Part of a small language model's weights: width 768.
Each number is 128 + 32 x the weight over its row's rms, rounded and kept within 0 to 255. Layers, rows and columns count from 0. Numbers have three digits each. The size before them is the row's rms in percent of the matrix's.

# down: layer 5 MLP down (transposed), 3072x768, rms 0.164, rows 2900-2999, columns 512-575
# up: layer 5 MLP up, 3072x768, rms 0.0986, rows 2901-3000, columns 512-575
down2900 095:117118106132078119135152114147104130079126092118186122176098140184169152125166114166125151116143103144146136140132175165135160183112113143093089170140122088149132112135177141106112120125106138
up2901 094:116093166138114146150193097099135118124172092123066117142134118107180122153089112105141095092126114078146133093140206139105171117208164110146113180112115162140093145078125087156155166125150159
down2901 088:093131141127149123084133062135137148165123152089134166124187170127106094140129149159163160099127119041102119116120144150158104113122079154139154140170101133052152129127107106147093113140084125
up2902 092:198142146128067133116126094177117119122195161118112085177068158116104110090159142083162160130092121132164092100128103119139114109087130183091113130087187133167089169157154155140133136151128173
down2902 090:141091136143131143196149098079159100151153209157071101113157132174137112162154121143142115152136090105096187093110135169139153128147128120172133039107134174143121128148109068117101147098117092
up2903 099:108166217157097162189093134070085094147154153126136152097142127130115169110102160153147164137117100175065147085127076089099172146154120112101119136148073156093125059104156182068137135095126130
down2903 093:115122144153086102115140122110153093090097096181127170174121128120082098180098121138161156100129157109170139148150155166135160128196192151108148145140110136168142106126086140150118140117072056
up2904 093:150107133126134140132201164155152142098057108138109071165066168181159096137097115140129155112168169138127137101101159136135111145085111109121111101102128126148092151141073099190162149116087150
down2904 093:117105172094144080193158181081116127081118156135155163105188139157148157149163169161119155104087140097115088080130145099164135102196178152131136068100114156118144153130134130067182139116076138
up2905 101:141151128081129149141109106142098136110145044116099135156134133122126202168134168127151143098078146158137178175120082103174138122096088120194072141145060151116116158117117144152116156098097155
down2905 109:189134180141148122154070118147157150121202098114142134124087116174135113102143125178148139105091120110115183131149127109136132117141098169129128109179148125114105152111114077126114085126134164
up2906 096:149090091095153088148112151135101148131126125104069141155072108148124177103150068113102093119134095144083147151123086136169175138092141156177121087149191111112174114089166087190163122149075161
down2906 098:158112163147166158108152173105122113129173154089136166135125099123167068120154165106125150169168144153144088116135157117128140152147130104069151100189114111138124125128151127181155175085108124
up2907 096:084132171180121148122098126190128120136128106095072123125131124136136111140149144128129115106143139136116143154122150109118074142089089115142141121154094117139148194147152169118105153109138166
down2907 095:114136159175148135092107120079183085188152101100089143151087059141157093128114136149152161124174136152139119172107126148115149153136164136128125157149086153078141103153190156165142152132096179
up2908 096:124166126100140111096085135136137191192180197129120115099084132146092161143152137193088088106095142153139087134107183122083150125121132160104128150160129169182150100169125086137116098099103105
down2908 092:074109130193136090120142131092117146187111137152106123097108150093110165111128124077098112084111111132186112123117157122098107112124114157120136134090078062127155084113141131088153104123111176
up2909 103:146129091085112108137142111173194149102148158121187154132068121135081153103167139037150115196051130093132130112127106171145134179117100110161121176103157155197162132145178107129128068155117153
down2909 098:139107064063119131010126124133196156142138158105166136133156077082149118089140141082052135090143123148125141138120063096136121105133124165160111172086148159112101127168138102178187147125115151
up2910 117:077160109183101165174159149135218179183218136131143162100106086148153157117071146108088121176193134135086184134091101155129128183155111140136092109239098098167125084171151129101192130122175088
down2910 100:125089105126097161128184064173177129141141113144072170125085118154109173116088109067145164131145151188080115119080057211145203129134088134177132119160159106072114054098094134143137094122143149
up2911 097:123125208049151148126117087075151125128159099129140101064167097128127107107137148087156140093076180110181180115169137112106139114123093134114133125129212105164169165110112138143202145146114124
down2911 094:162099100142104089159120151132144109187135110082134145101101119151146170124083165185154149168131118161111098122128096109130128115121128107106146158158121052158112073109144121097094145105150103
up2912 093:165080171143131120086136102132176109162090196071135102102156093099211143118100135189088102129100087175147190085155134154139205168103173149179149094109100135079130089168130154154081115087092096
down2912 088:123137141203190136126126132124123140102126113131175159122160202134082084123116169114151076210147166112086133126178171134107164127132194128161129134183121137145095155145154190188070136111156190
up2913 092:139130131129121133109154098121139160116121112127144100153155122137139117118111052112075127148114137112024154083129140146189160093157136138138101141192101104130114123095174123130141122192131124
down2913 085:147097122104142166066114117139195134060169194140165101062122096078192111097108082139152141150125133134086176098119145104143133167146121100179170142147161150113148078123117127134145125135076093
up2914 102:091107154113102146136162133159112108128117152107101104152092124101108180120132180153116114089147165180122148094112150053134144112112050126076168158116179143075113143129112076141158145152105159
down2914 109:136147124100109093091129121175094072111077145124157124145122127166150113066129207211109099131199164122090137127094104152192139156158129183074180175171221083110147149144128095107163063137189116
up2915 091:145226142129075209070099214140110089203082107120084110093110171150103145161131104146131141100114129142107062154152127121147139177117140120169132097132124158135090147150132198175163135098089126
down2915 093:130078111106118117185118213124149092108174142136094176173134112113103115105161212150145117107155112123132110129184147119116165123086123164126154122151089087108105168115123147123112107212205189
up2916 097:047116078174148095087157165082134094145122104146107161182094076122123115155098177124161099173083110086145111119139150116121119118172122140226095098127143127102180118099203108156101145125160150
down2916 103:151143112173142099067147140109099171131132091178083090089129061149167089152094095104148086125046136142144058168162083109181158147147107076145118138206108073071102153111125117132117107145089128
up2917 123:167133109141135132149131150148147110106146098149147148185091117080130115149115142144160095117132123095153183140162109186137096121098102114075107102080101165129163088121122121200194103115160138
down2917 135:116172078096113134171114149123144154141103195077113079149182084156169077171156104116142146132098130058083104098121104141142105147129100170073140164128192100130113164138219108179178096102115116
up2918 106:106099091078121142141097098117118154131132161085117091116119090116171076159102155124090097168150108111170178055102113143125136131161120079051081147116108077125105076141150146086134129136097070
down2918 098:122125159132088103144180215195117146146106155159183135112097184103133102154116125172144088211152157107132106113114163142112120174083128126073092124024206147109124112146192116123086086185151122
up2919 091:133121164141104165092135116138183093154120118129175133101113118114133095178127155178169134150080140090113171149129080125143126109094105123183065073046082118173141158121145153097180172143122125
down2919 093:104097067141188154152186149148150101128121167106084223106124121154075128108108081119104110153102145107151171135087109127110122168101176148049132112125175133132157043155129104113138139157032187
up2920 108:095054143113184099173084169059125146149122144144093187145142129117148095115133112142108125090135167109131066153167148129178168105176108131121112157125146128149105163101104113157126109148162144
down2920 097:163146128147162167174166186136087195085125105108136099162121123101090171110123127160180082134102120197151108140174120151119157126178110085108150113045096085110126204135161131149113140160137145
up2921 103:100146125117118117009103121133201148127180102149128141133099165154178162135160131092150146111111099134110118096211120129141109098146088077201181127082108208106151125132158165111146117117151113
down2921 099:110105125188137123140124177130176113127158104152098194152116093142093137193126123124161116073137116185070141115142122158143143174199154111157159108139132157131131128074120166143166132148122161
up2922 098:071186106116132160113102159112115137136098137124145128142141133125115096147140137221152133093130110118112081101201119122091192124079100121075101135192130142118081176100019098107150121140146145
down2922 106:078086111100077190119163085131129167097130075142112053091196168135068086146148060108160156140100156120161127126150122155098133123067118108090135109086136100170141097104138153119124134197090123
up2923 100:124112098153125109208082069133099145162104198165169117090161161142106078160121158119148113136146087143096148051077108119231126138110151156129085152206157132133138069118124131145144100090100108
down2923 098:131156167168144157100158125139161126132093126097124126140065144115095122175144133113071140166132104168092097120183094097152120107114127134199216164166112139127189152133139129177115125131117155
up2924 092:139079125137180148155137150141108132158120150175079122121134137095148132171142142056103158096113150134098119118144173074130149130144144143153124105087156086108170183167100114172145167133109102
down2924 095:172141149141081063111117145194183140172156124125075168100134101142117103136106184145101149149108111154149145102116106122134128085149198152156150067136182124127076214110127115137057131110158122
up2925 092:072146118183094104059135088175175138135157171138142114112130107137188079120106121110118108119138140075114145097154136116181094140155140132147161114164148158168126107091098158149113138154088152
down2925 087:157141108118119120128113105176080181160111144128133203111093128181152090198150119072169178114109117140217055146070112124179138149126160111145110178177115142170152180076151073156125135156148127
up2926 094:132121192105102144116144106136144208128151163135100126141079157110139097070194127187097153096146155146189112141147150190119100187077111132174065104114067189209108143126103132136112138090087164
down2926 099:135144118143189085141130170129117076077126085072103157090152096184170127170162168151164133184124050149138091088100111155149127111154134129140125137083107160130132087083101138160108128144116120
up2927 106:152178105101161110113145132117160144172144102121127136120091124143176134161128169103101048145193170124137177155153199142121059127155114132148184074149076114146163161085178153174128159142175082
down2927 105:189143164120127151192071115070156149122166124199136135144089168146099160115122143151152115152189126158136137130181157161115098095132170102070137162093117116180066092134169093139160186042145092
up2928 104:148079153121117171139181106103116147053108102114099149184156108130109145130135133112168168141150064084164131101129051152191154161121153083124074119098172108189123142142138124100139101127131150
down2928 129:147096130125132140088180101095161127139050095152160163123132157186128108077191108067153127140160078055130125119181153136079111143118097139073086098125154086132149115131162089129100063059110105
up2929 093:124121109111217132116138113143088139148100084071087147115098107116125179135136178111123087099108155060085029117090127139114148119131176090081061181096176103055121188145147106136154163113085144
down2929 093:128164122149179080073111104092136113096106132137087092162144105149166105160077202108120127178092145120117135085139146130109093195153127137146148182142143097150159117077145160099177149103115201
up2930 095:157122104123104125100157141145148124176190092194057127184120143138126109108120104102128107074098160128153149128139123170153137152103128095138139093160080137133098121122124113140139135108089106
down2930 098:149140116066112117129130149142098136169157123165149127128091135120141162132180115106136157104110077157212166128134160123137087125136198151108093155086091150125068100138139137102150153149107113
up2931 099:158152117093099113117119135177102074095130161106145134121111147092084117177148137167073162130144139096073125160138132126153159113138074136118091145109193117167116072081123134137166137149121112
down2931 094:126138071105144146156126083114055071148088087144119164171181129078158108087090108161132141103145123175141145141148101123158131079105177164129117192048120135111132166104237128120148155125145136
up2932 102:135125124135163143155140090162108118135109168095152125128072152124144110183165118110114101140143090128149212184133159095184147177124120102189152161076094154175145052105084144242158125112168156
down2932 103:095131165167114133111169165130176093167143142120108177149139104090138145080152169072165105208108167117113123133146127140193140146138158114123142106168187131157111163129178110093095148104088170
up2933 101:146162136103184130111113099127142183088163135146130166174175129175092168134093105159161100126163167109121156106163159099129133114131135119099122146149126118184139121169191121145136147132130161
down2933 104:147094137156111146110089114192099163110137000121153143151086093170096173146125095128086124169106137187099097126090108102108110145067182152092148129092209140192079117132140173126162155135168137
up2934 101:116103155158160129134096107168130167077103156148101156080113157101132079080100101115105108085126170133087139162140175117115181159105071175077097117083123124198136082181102142139199110179143123
down2934 108:175136149106140104148099101162118129077093139117110099091102151100179100145146126103130110112102115154126132131121071105138162051140090121176158111165113137096156111089117084140113102066123093
up2935 097:124170157168140126170068091098081119150121120126127150125153096116120119149121122125134133140096139103164133148174068146102139097140142111133160155115134087134122216120142151168124130103112103
down2935 100:134115152141167101112148126152137184173138179084100050117062152126076194190085073092134183060165132163120166120106216148136074124148102062107143120139096145141126190106086103139117125070093111
up2936 098:124058068080170079078114112139105108116100151211089155081093126097134106122146183121114108123181162091112096139175133140130103168187121096130163160166157109102218176147090145136112183160107119
down2936 110:150066066093180137146159118105130086144170133153142122171139130129133118132151095141141117114138139094157104067143168135129127123167124140169158095112105083127150145101137162105081160097120119
up2937 103:087180106125121145056133214140111120089122115122247071098099153143174105146116081138133121151090105090144181160095133151113162101117174149172109109132119204167121147104163113138105124157104082
down2937 102:066095115152137198114155160123131115090082064177183100081093191123111169158157149132134103115145127113141106165198141140123177089118113115154109188113088150172092168114106125135076096144118158
up2938 101:138091150142093121117141177162155176173104110111156083137116113106081159132108119110129147175124134154140098145115114157131133147154108101100171162097098167137128110106145127127148133133115173
down2938 103:098141176133144091102123166193092098162110110124114096139151076097098133180106132112088156094117093134097141155146111085161137142163194130107126149141146124150144143160181095144149152131177129
up2939 105:162087044197167198197107142131103101081100132109128144123117091052072154147125132146147136134110142100102066096092159126115087127062113082155121160144121137139153151123124111104159157149084134
down2939 120:105090160017133097080144107111121142162103116089122073126079171146136093098080086128087078087063180106107180107123101126139105066127079143110128144148085156174109102106081173125083091081114079
up2940 089:116137128163144111171084127136108064132153140128183129210112138092091113153119115157121135170183165153141132133079134103142127171087117141126103147087137098086116162163129101142102049129190149
down2940 088:154087179137153091122117157128158138161129148118119114125117100167150159089138118175188186148126170108183127141163160121145111086137164087106182102178125211142118111158183143135175046144163151
up2941 097:152101153104143130109143141102084146136080115054154090122138109081132089145046154085131139134131081147141122085130150159126134154155099100128127148108078084133161118157109118107116071100133101
down2941 100:121136071096105158158152163110146127173151158126094148111122057153102147126141108147100166132127129137181145094136192121186136158158111113142112137095145104089130096195096116159118091130127150
up2942 088:146147148095125105131149107163140122123128188078133076136137150171080107133136129078141138147203128095180116119139151162103083111102109102153141161125142090126123098127062095094151060085124161
down2942 094:111114157144142127131071154084159168133126135141126127137090156129165070146125171152204162101139130121158146111145077113182189133126122150178174148061136126096139126121151183196098142101118105
up2943 100:143108157193095086151160108118177080056132122140107067139126120140141109117131103176117163119171119116153095175186145152124123182162135201146124141116139169115081146065067191088051110124143131
down2943 101:173201166220107148137136156120110103177113099153084129179112130166188230110120079083090142085101148183142177122078135145154129127120142063127143109040126132118151096055203139122122128165142107
up2944 089:099125098107134118119146096164164156139071139166120108141136167102140189148134091139066087096122169106144159149137116141120105083092116136120114121146121196138148172155172146122060064148116122
down2944 080:127130144137126155143118206148126127110116140117120103119124044140153154094094136130137168175186133130148156112170129114175090130173158159174149099214142103118124128075138185115163137165158135
up2945 099:127079108125127107179134055155109147106076115124113162095158132148132117138067139116182146120159132163106103220115098142120102124126111121081165187154142143100103118141078137101130147108128118
down2945 099:133080093200101090166171139118138120147108130161162137145177136151126177122117200100169106145118131124197149187088166118123078108107118142169126136103112144109130121122110169137140098144130152
up2946 095:170132075121122108100111174108137155090131127134082184103073157100087150134174135148153132104232142078104125119117174087125158060151116133060110127164122159096133100208113145064126115124146120
down2946 094:158125100121109157158176165164175164044137201151151097124152087130162021120132107119155145137144171103087157071100159130126094133121142105160146187134177165095158093093211102143153100122152121
up2947 128:128119127116153227076147135143129128074120068051080138125123124154110147129126156115069119179144103114147168128124110118194151082197144087132132147126187085188173166142135131134082050146122106
down2947 158:131159118149175215088117120121093102110116119142075114109145166134124116109212163130093097086094128180118180116098056098167124088123169143093124137137142132111115087136206100150085119151146145
up2948 098:048106093165130099176113094122190124123084198129111117165138110102112149111091167149125131079066144127147065140118159157178125090123120105121155106152134157206075169140179158155151166152059147
down2948 096:132099133111118113131116092147061141096148186101089158134122148161133160119148076147135134130153192109058174098147205142145189144148133153142168115005072106094185118108145087089149194132143093
up2949 092:122099155115116120084147075142141168143094181194124165170078147160159115109138119118139151139156135123148109145130155196157140140112119161124100101100061167095079154100142160087115109130151181
down2949 101:169098142134129075073151093082118192077178123108099133116150115147096108099106159151091091150149121158141163105129073169153104123130193182127150058116104123090146107161080071105154087106074131
up2950 097:088144219152111135126102158165069144092129150135105146143140150181095150077116180163078081136112126166150153123119089063125116154090126144090087182086080145126146107125117155147137135122127100
down2950 095:113133202120029160159140167100102139066149191177131144141168130111129116144124123174111098143146152146155088056122127127151169171113158149109124155092153105125176147114099140112106121137118112
up2951 095:142125121080142139169125133155052134145154027063087058084126153136119151113087127093124172117160101144134121172144170156137131161092170155167107159131121134140172125075147120037140081103109150
down2951 091:140134101146156093150112096081108155171136098128150138115117142165121130059173121159106115103155147133155139077113110155131153099112104116193137148137132184111152130202122144080134067142153120
up2952 097:171176188074125118167196147150082127095126142111125093131143109138150100122142110152095113134089064137178176102096104146126164146100159115073154121113153136127125133136066138079093182067122096
down2952 103:144109099184119127178158135130049104142199133109118144116121117104131107100011157092178113069123156150134130127123143114114181131198104056094120126092167107125144145168118097139105076112068130
up2953 098:196118158093126110141105070111113122174142140087132084105164088135105117109129087115150180121174150100139194168136138106173130108106116130117106101119111153094157183071101092175073141137128133
down2953 094:130158126125138094112140115146121113161128192146106109108172133132131094159158103136149149169153084090175137142108153066086151132110162157102108154151148156099103053124098086116137162116135135
up2954 098:119137141127143206090160195152200111123140116141109104116057139057166156074099191073105174092148115107086093164040182019069149187184168133158080121105125094127080121136142204088152096105091111
down2954 099:130090107175121131142147083106111118005156141110126111121178080133151146151097106150124067142151097156158090106104132121103161132134114137177122154123137119115158151086139113131112115097132118
up2955 107:118138157110118159116119144127136087097066061145113100182162192124132127166129136087115095134163170157144112133115117137167099162102121128073163169082110098140157121083174110086084141123114142
down2955 098:108125045140121133156127140191173099144191161109118183086168160054113185145133110179129137113097129123102160101118148090057091093146164119169159164222166186111141101231119147131146088138109119
up2956 112:133078108170216149160121145083167147076110138131133155116151095094127070159141100136103112083117108150132142141146119152151119136117113092098079148079125121162172117109102109132185124135094135
down2956 112:110153130116154155050102192180098081136169141107149137117091102134077108095102148118162116074159095116142088099115115105072176133117143136100109086149165111120116123119100170133096165108144168
up2957 094:180145102105144108175150111131088133106151121147187147132134166147092121143160115191119150119151215110138154162139135072151133187110116156137155130123153121147171173113135157101141140088069150
down2957 094:105157073143105167186113161107106136153077138125129158165134143117114157119186100102226170106112062161168134110103108160086101106122140122091136155188160121124171163114147091128107122141138088
up2958 094:131144099139122121144100103181106114207145147174138085036146154112149143117078163126093110133160081135109112101104173138179172106090121130055089180149115102113175155151132133118100118160087150
down2958 090:079134173129128093080118135140152143204108138124162150166070102160094146160176077110209064154143143255147120157158183179134126180135172101137143179066142067149111148140146140117122127142147136
up2959 093:099166105167086142090136213111117092177123137124166112156143091169097142161096099116138165151134097126113198077179174126108080126099160200077141171172065126096117138091102133200128087133135118
down2959 085:133152116134151115075073165115138171087165146091116124097073100032064145116108079147127174056122205060141116176129111134162153124111116118133130119131150097167107141136151120124185168150138156
up2960 099:146151122113110146098144121096147085137115175171078111107156089104135171085177144109079113066118163148126189103095126117162122104161119103088148152190129075110127145159169087152187164106117112
down2960 096:102134085166095137135164119133123158181169082067118145077117130117149089095124079133115145159104112172193200135140093120156118157116102123110068156172078117111127103120018142162098135146163143
up2961 103:126153102153191124154141165109156108099139117112164098129101118080130205118153129139128142140107110097061112059126178175132127124154099175134190177146145195141079153125095144089147133130167163
down2961 105:146113158100124181117111128144134118113105091171127140103045101186142125134150088107192171158071186082139082089142156137125119096130143168099105155080167122192200160182079160132101161087157123
up2962 096:088160176150152180046155121160121111098148095048170155085128149111176142142084185132129157127089155089185120135150095049117169090117123149189146168107121156128164158117172060172125127118146070
down2962 104:162116122127133088133107137123140147117123173106162149079148114117149109137086204137120157132091188127185167181182183106126105131116180158066082070079116092154080131069164113142109161147209137
up2963 123:165159129102148099076140135129160117121084153160113126105115094087112183094097167168107090117134149119117148189103078118131112151094114122136134120088102115178175118133099117136106157156156148
down2963 141:163166155115131126089177117160223082130155150134111136108092155105090093104124135102121140175105156113126080149160093101154111146157152083119150113146083125120166119135089135092095112091095125
up2964 095:122157078196124090087083118108120093080138146150075178124156109144125104174108089140127148188164154118117076180142143119087126108061130147106146102162155196134140159094095152141104127095126164
down2964 098:091132146147147139110075091167139150118185106099149126151100190122068130105120160098126144144151171083109151121172159147145205158155140104111107162136158085156141068155128142100122154159190065
up2965 099:160198129202119143139071109145144122204163160121101155103111131095195164158098106105115107082079121084121173132090091086164111084100146122087089108121181142124102139156174110096093094124113070
down2965 106:120174166118055123092068126171126162100117159078108146148138157111111176152130095191099084097147161118138097191080134131164214122086139162130101106061123119132137135143152058164143161110108119
up2966 095:094134143083122175150121160154186172130157084115180092143121175125092138103139138132115108128065147109123134119150165111131099148133183125079121141092134136138138175097106084139104112180149124
down2966 105:137109178151154155103084164162169186103187155211148137204135072112158083172116103164156158204122162125136128092122130116124172116127154158103107105104090098160154192129158059132170118113121108
up2967 098:131168057134177082088103112154102146095088136113155175155246174100116185114120128131051081142119151115154070107184139165167155096123093107117184107143191161118092132101135098091081130107129151
down2967 101:116093151136150098152146153189165172151143123167116129128171128136156122126151145112113074169078126113129098115120114151119148091130184078121138120127132136141191106149126122098119148090167116
up2968 108:162172142165092071148120093153129100147145124092193061193150139119110159216086063132099179124113115140148131155161148145106124178086113176137145156228124174148129118099125154156134117184206152
down2968 104:067152110108177121129052156123169095095191145146148082187067139102181096123156149114134112100122155151161156150147137174127121123134083120130105126230107156156142176095090079110096130172103167
up2969 084:133092083133171120147142079118095090126130149097150156136109130164119136124122112136114216123133185104159133091106217092099112069113126101165088100080099140078160127089162125124146125175196103
down2969 091:120159145104117150101140149092122143122105145171114166158109122150131105133154171104153094112142104086123183103134121101181148121071193163077105198065117108164168143127177114174104156094076116
up2970 098:064047129077154127094132156097168144124168160128121143093164179106130158140126187191137130194070114133110146185172153145143173103067100153109166141107083121134153164148101128144107111127128128
down2970 085:162156097166099114172108118130071198115130152149108156118099092111166059146162085130138104125083118102133156081119083079130166129079160138153096174032144156181129166079188076086133111070083140
up2971 096:138183082121128074092103156088140106138123058099112097142146103073149181085136100083151140105121122077137068114160087125138126083102066150146175142168167134167120121108115147140128069095108162
down2971 097:201101123199112078037085159134181097081166074149128036138149124123122150088123058114107122141150065138146180110142140108095082116110146150172207137156123112119063175130154149111125125127118138
up2972 121:175129075092169124136165198125165101163144115089138114105096164167122189116091111109130114103143118176139175085156123083048141207112108145154107091111113104100163127117160147159186086106146148
down2972 104:188075105128169103122104164156118082137103180070106163093014143160121114145104113127171181160145133150138153114172143111099132141161086125178104087023195139123145167149184111161129106132106156
up2973 086:134137086114117132074162139164124197177151108170101137096137132118133161139125114154027104128218112108152149095108067121120127230146107117174112090057108081120146134128097162095084112167144166
down2973 088:156122114104096125116095178120093121093145141137159111197171118149161132160153161082111145177127177142133145172158141112069113138087122123118116114151075154156143111170185134174119134070065147
up2974 096:079133150099171098115137120070122095165160103142107100149165120113126109106107131133102109122114093123180132114096129113089128072131129130082119046112169107109165176143135097172074085155155061
down2974 088:137163175128093116181100161111159110170134115100127138099179164123101101138122110093127160109072183144209066152107093132085100117133121145146081123132179131144058136163113119112096134126100163
up2975 107:154143083137135097177161171153115114168120106167091135090138163090130098195139144116141110093188105102107108127112143086137077142161090147078142107063091095117170183090128097125131142098083151
down2975 095:085078174099150119133143103099115141118102162110121108141093075112088117114102171147113152096133178192145126100101166181202141214162103094170133114083116078078120171160148150108167118143129146
up2976 103:175147118176121174126126195184111080137138086165123123094145110125086072155100154123132153120102086094200110126108113131103190067113151174102109157153142101127157180093094107143156114091080154
down2976 099:113149100138103139149087088090116125121144131148091204098137177091125174147132093114084121119106148151113119240097093156070177081160121138163155155124080092131124110124176104127107155073092103
up2977 103:135174107137104137152111124081058143145160124138135136088049125182122091178129101116099119142138124102056119113164134128125114142157194108120162041152162108175187122108110128116108106171160131
down2977 101:110119139153119127160123106091090143168154112086151128097139153163128152134065123053139103087163138147104096121192127090088096167134122074095159103122146092131129104174132112125141091163126092
up2978 096:151158118174166164119127120127092164144134209144165121108092166132125101063121144149098117131174156147133148074121173153162111137153126126068134161160142068128207109146079134148150193097169184
down2978 101:191161183137165138122096144130072176198143127127126118088172185147120172126147179144125105165086096139178143148134139108077092153126120145183159136064129135103180057165144069141126105151088144
up2979 097:142117146109095141116158168087137137130164166147107139121114159099129124143045116163130157118139130138119177107105082174115130159138114100039171101118111135090101089122129116106189132135117168
down2979 093:172157141121153105166137141133103143104173119169142151144133082176128142183140110126178130092082157094113201119194178129123128117129138123114135094125173137142140136111125131131121136143124148
up2980 093:131151185197145096166157139056111133068104119134115187141126100099178080105149139117128159160086132097094100152151111119080066108159103141068147161143072132103101139140088134144158088083171091
down2980 093:137193074110122091090130128071178077118171114172047189054124128102130155096140101192151114107153119123151102103187174162094124092128111133139132149134054184105121103135106119137174238133140134
up2981 093:174144167121129095139170149134115129105087108146113157113088135065135134150102161041148149134209109103122096116091103135147178149109137132137141133158124137144095111144122102151106127091131135
down2981 109:152091129088136146118193165119107144148123137108187166138105134192122116180135096168104097099099068167093078136161090148057103197149164134154138101167113113084034069185157112118125127139150174
up2982 101:173132103113102101139105108058111150109114141161157134090216125119115126124201151164161123138148089101137136167139093159123131127142124200180179128063090187134148111057098131119072101098155142
down2982 099:128134124044094114117135157094142092119125120137118160145133186143140090084084139159159123106146113130208134137095111178173063095166062121052103088105151170164100099107112107192119118190132117
up2983 094:118131104119151087146125149189124102166142110128106165112104117104176124126107087114118119116124117122138126149157157079133168098088096177144140149143081120130125083107100133133131117110135210
down2983 093:132136106124130136127169115088183186128146147119124149067115122150139093147176127124148103124137188103130181127122159123160097165120179121080123094182219163119104119102186095182099104088146063
up2984 099:136144064127136108158132123128143146097163109122074124200098165128070120145160127138100169139154115124172184108142129167133129082099121077153140166205137142168142120087102094155166083094096160
down2984 102:143118115099053152094133142126132139163098118124167097174114132153054051126150092141128178115143096073181168192096194125164119126089132101156119115111115129117172095135087066180038138090095155
up2985 161:099117177146133093181103107162133106168164152140091089198119125183177095092083097139129131105147074162090092165164119106123189205098141145103147122119219066104157185169137130133174158095166131
down2985 129:146108140129175131175171158157106139171175175114135056157202193157114120075098136163146070191158127100123162190174162110107141117130145138108137108068101139123153157135166158095151075112103180
up2986 097:129169133107116153149163140095148136156177091182145110193096157130112113127055104170110066162183165192099168135138092135132136149136070135132177120102088140165123115125099143116134130151100102
down2986 103:048166165126181106174096171110123131105117116061126123171140132155129169126183103159155119117116141138133178126169107158142152145141151165128108167115118138094178122122065179176148170117119135
up2987 100:111127140115156118151155158123134104108157125147123150187139151128141129103158159143155119136120136147113107143101101117137137151097069151139122132106121118139163088151148110207160147126157095
down2987 115:169109126111140102047095105112140126158115086151157127149151156107145097117124162129134076135158096101150080114108144121124146161128118110110103130074134045107105094103095125184178120065119090
up2988 097:135093186140129143149109144133167099156089091131138082068153206122117162152096147086073180151185186134163171150136134113157121110126092129092119108144128125030069129070134095069103123137121142
down2988 104:148180093125070080122090130122135045118129117131109142125118140136119138125111130165200132171189113135189145138166142143104140128194143100155111079050156163132171219171113139112168166145161075
up2989 094:121152135149140121058139146154128114110157139138158203102154126104119123048166162187105101112129158102099163106140149153137098055148068166147159137129160080111112098126132145120177167129152199
down2989 102:170106139075132154118055102101078162178154102117118169120140156164156162173131158179177137143092098107111122101102150145129125115101139150172077089124118138190121115145088146068150172136085149
up2990 093:054125112159157121168175162114159143158157087165104120094121124159123070160105133109114131139086171095126119128167111079169133138131117166086123152088174170100126137153184122110128126116130147
down2990 097:138126173094187147097153121137191131071138128159130081123114083100092116147155130087067161122083151120132107194143217165132144087148123135118206127127158074091160082141091102114107141086122112
up2991 109:067123119084145135186121073108097196111113124140134102209120129100142157200114115109126127116108089169141137085094030100129113138129107064196112130123200157170177125112136163179111149118139176
down2991 103:136165096124215116182076135148101142183133134167144159117094049133122127175136113074143119140132153163077109097156152194165109141121144098170139075142126110145166109128175085073196071133146182
up2992 095:092116124145135093154112141058173119133105146122179131069139087132158121123147139066111138109132209128203160136134102100141125118132154156141103231192051088121105163140134148167133129137067132
down2992 094:084112146136175138123172111082156132128118058162142150107184167131155077128145148117124096129149072118113102176103077128089155115136244096166160133178122131105141071060096080139146124154135173
up2993 098:145144154147096085108119180148159114157074110156182120180114105126110124143137152097144134120129098150078048143126098167096156119091130142139093094121106113040130198124112126135073143094072066
down2993 116:110086165110145194107119124101134116136117151084165108140135079097101075142181173142167147175109126125119081125116113203151121127127093128102150064229244095105145155092074123116159127080173072
up2994 093:116134137172169096093123179150160102150102106150119121129112138108193129130120145106113139114077156147172122129117106102115114162119113079218086121133107102128097104163168113118129141213145122
down2994 097:165176115155127096142140126151162129148161134148095137119105128150111090144110158114119143132133076122091171070142135178166171121115159192135169123129110142101082138094102135097142102111076124
up2995 113:148207122113064092088093131149168063146147114123113163185111157129159168087060137132150123205135136126125116095122120171115173193148151085113118147124224176131131102132133181103116138138171069
down2995 102:125149124121117099155098166156053114096151121090162128106139155137165081117199160162115178132129098155120068149134113195146084135137121150126132112097153141135142149120125141101131072123139173
up2996 092:150102138163141080161132175124155148154075096188123144111122125131102196120111100123096149076153053165169114069119106119132108120137166119063125177136155152159093163149149101073117101152116151
down2996 087:141206079102184152175037126165103191184145143196156110165101105104179129152159200132163100150087161155121135098130177148146119123105106123138153119158132168135099095133156080157148139116120077
up2997 123:199150114150121140133164112130099117170115111100131186132135163140106163143175094157128115123191129131150137087111150116036142071153128143142152153155154134111144131124156155098098120158094144
down2997 120:111114120114193162097186129118138098114167173117143068161170141151127128136158118132147115117105159220139140157197101137137159153089118165144122143081150119094106037182146085152160113133137065
up2998 102:108165154192112112143099116135158152177161133082112142081081146134166113092164129092146110165118145086195163165165148055094168087116131204148124083156126113077148076142182105115125097074121150
down2998 098:116113127141074122109111157154155111115161141126127094076127091132122130139131110095090120147116144173121192157130157098097147061113136152088106106173117151133103145107077137158144117155122166
up2999 103:059163113120151126126106137117101150203148160091123092190101113191171128115119134123110114112101082098133209103132108165110149134103174128102141136124130130145121191138153138098114142106125149
down2999 105:142104121146111108167130169106187083146120114131188121126190153091104128132112141108131103106157125178112154127125167152108132118114199139138163132080115175174194153149138154137141173083162183
up3000 123:124157102103078134100094179109034063163111175099145135090144165136138124152140046182144144104121175150159244169112118161183132144157142133169160104140090056152142106139134155168174122115121146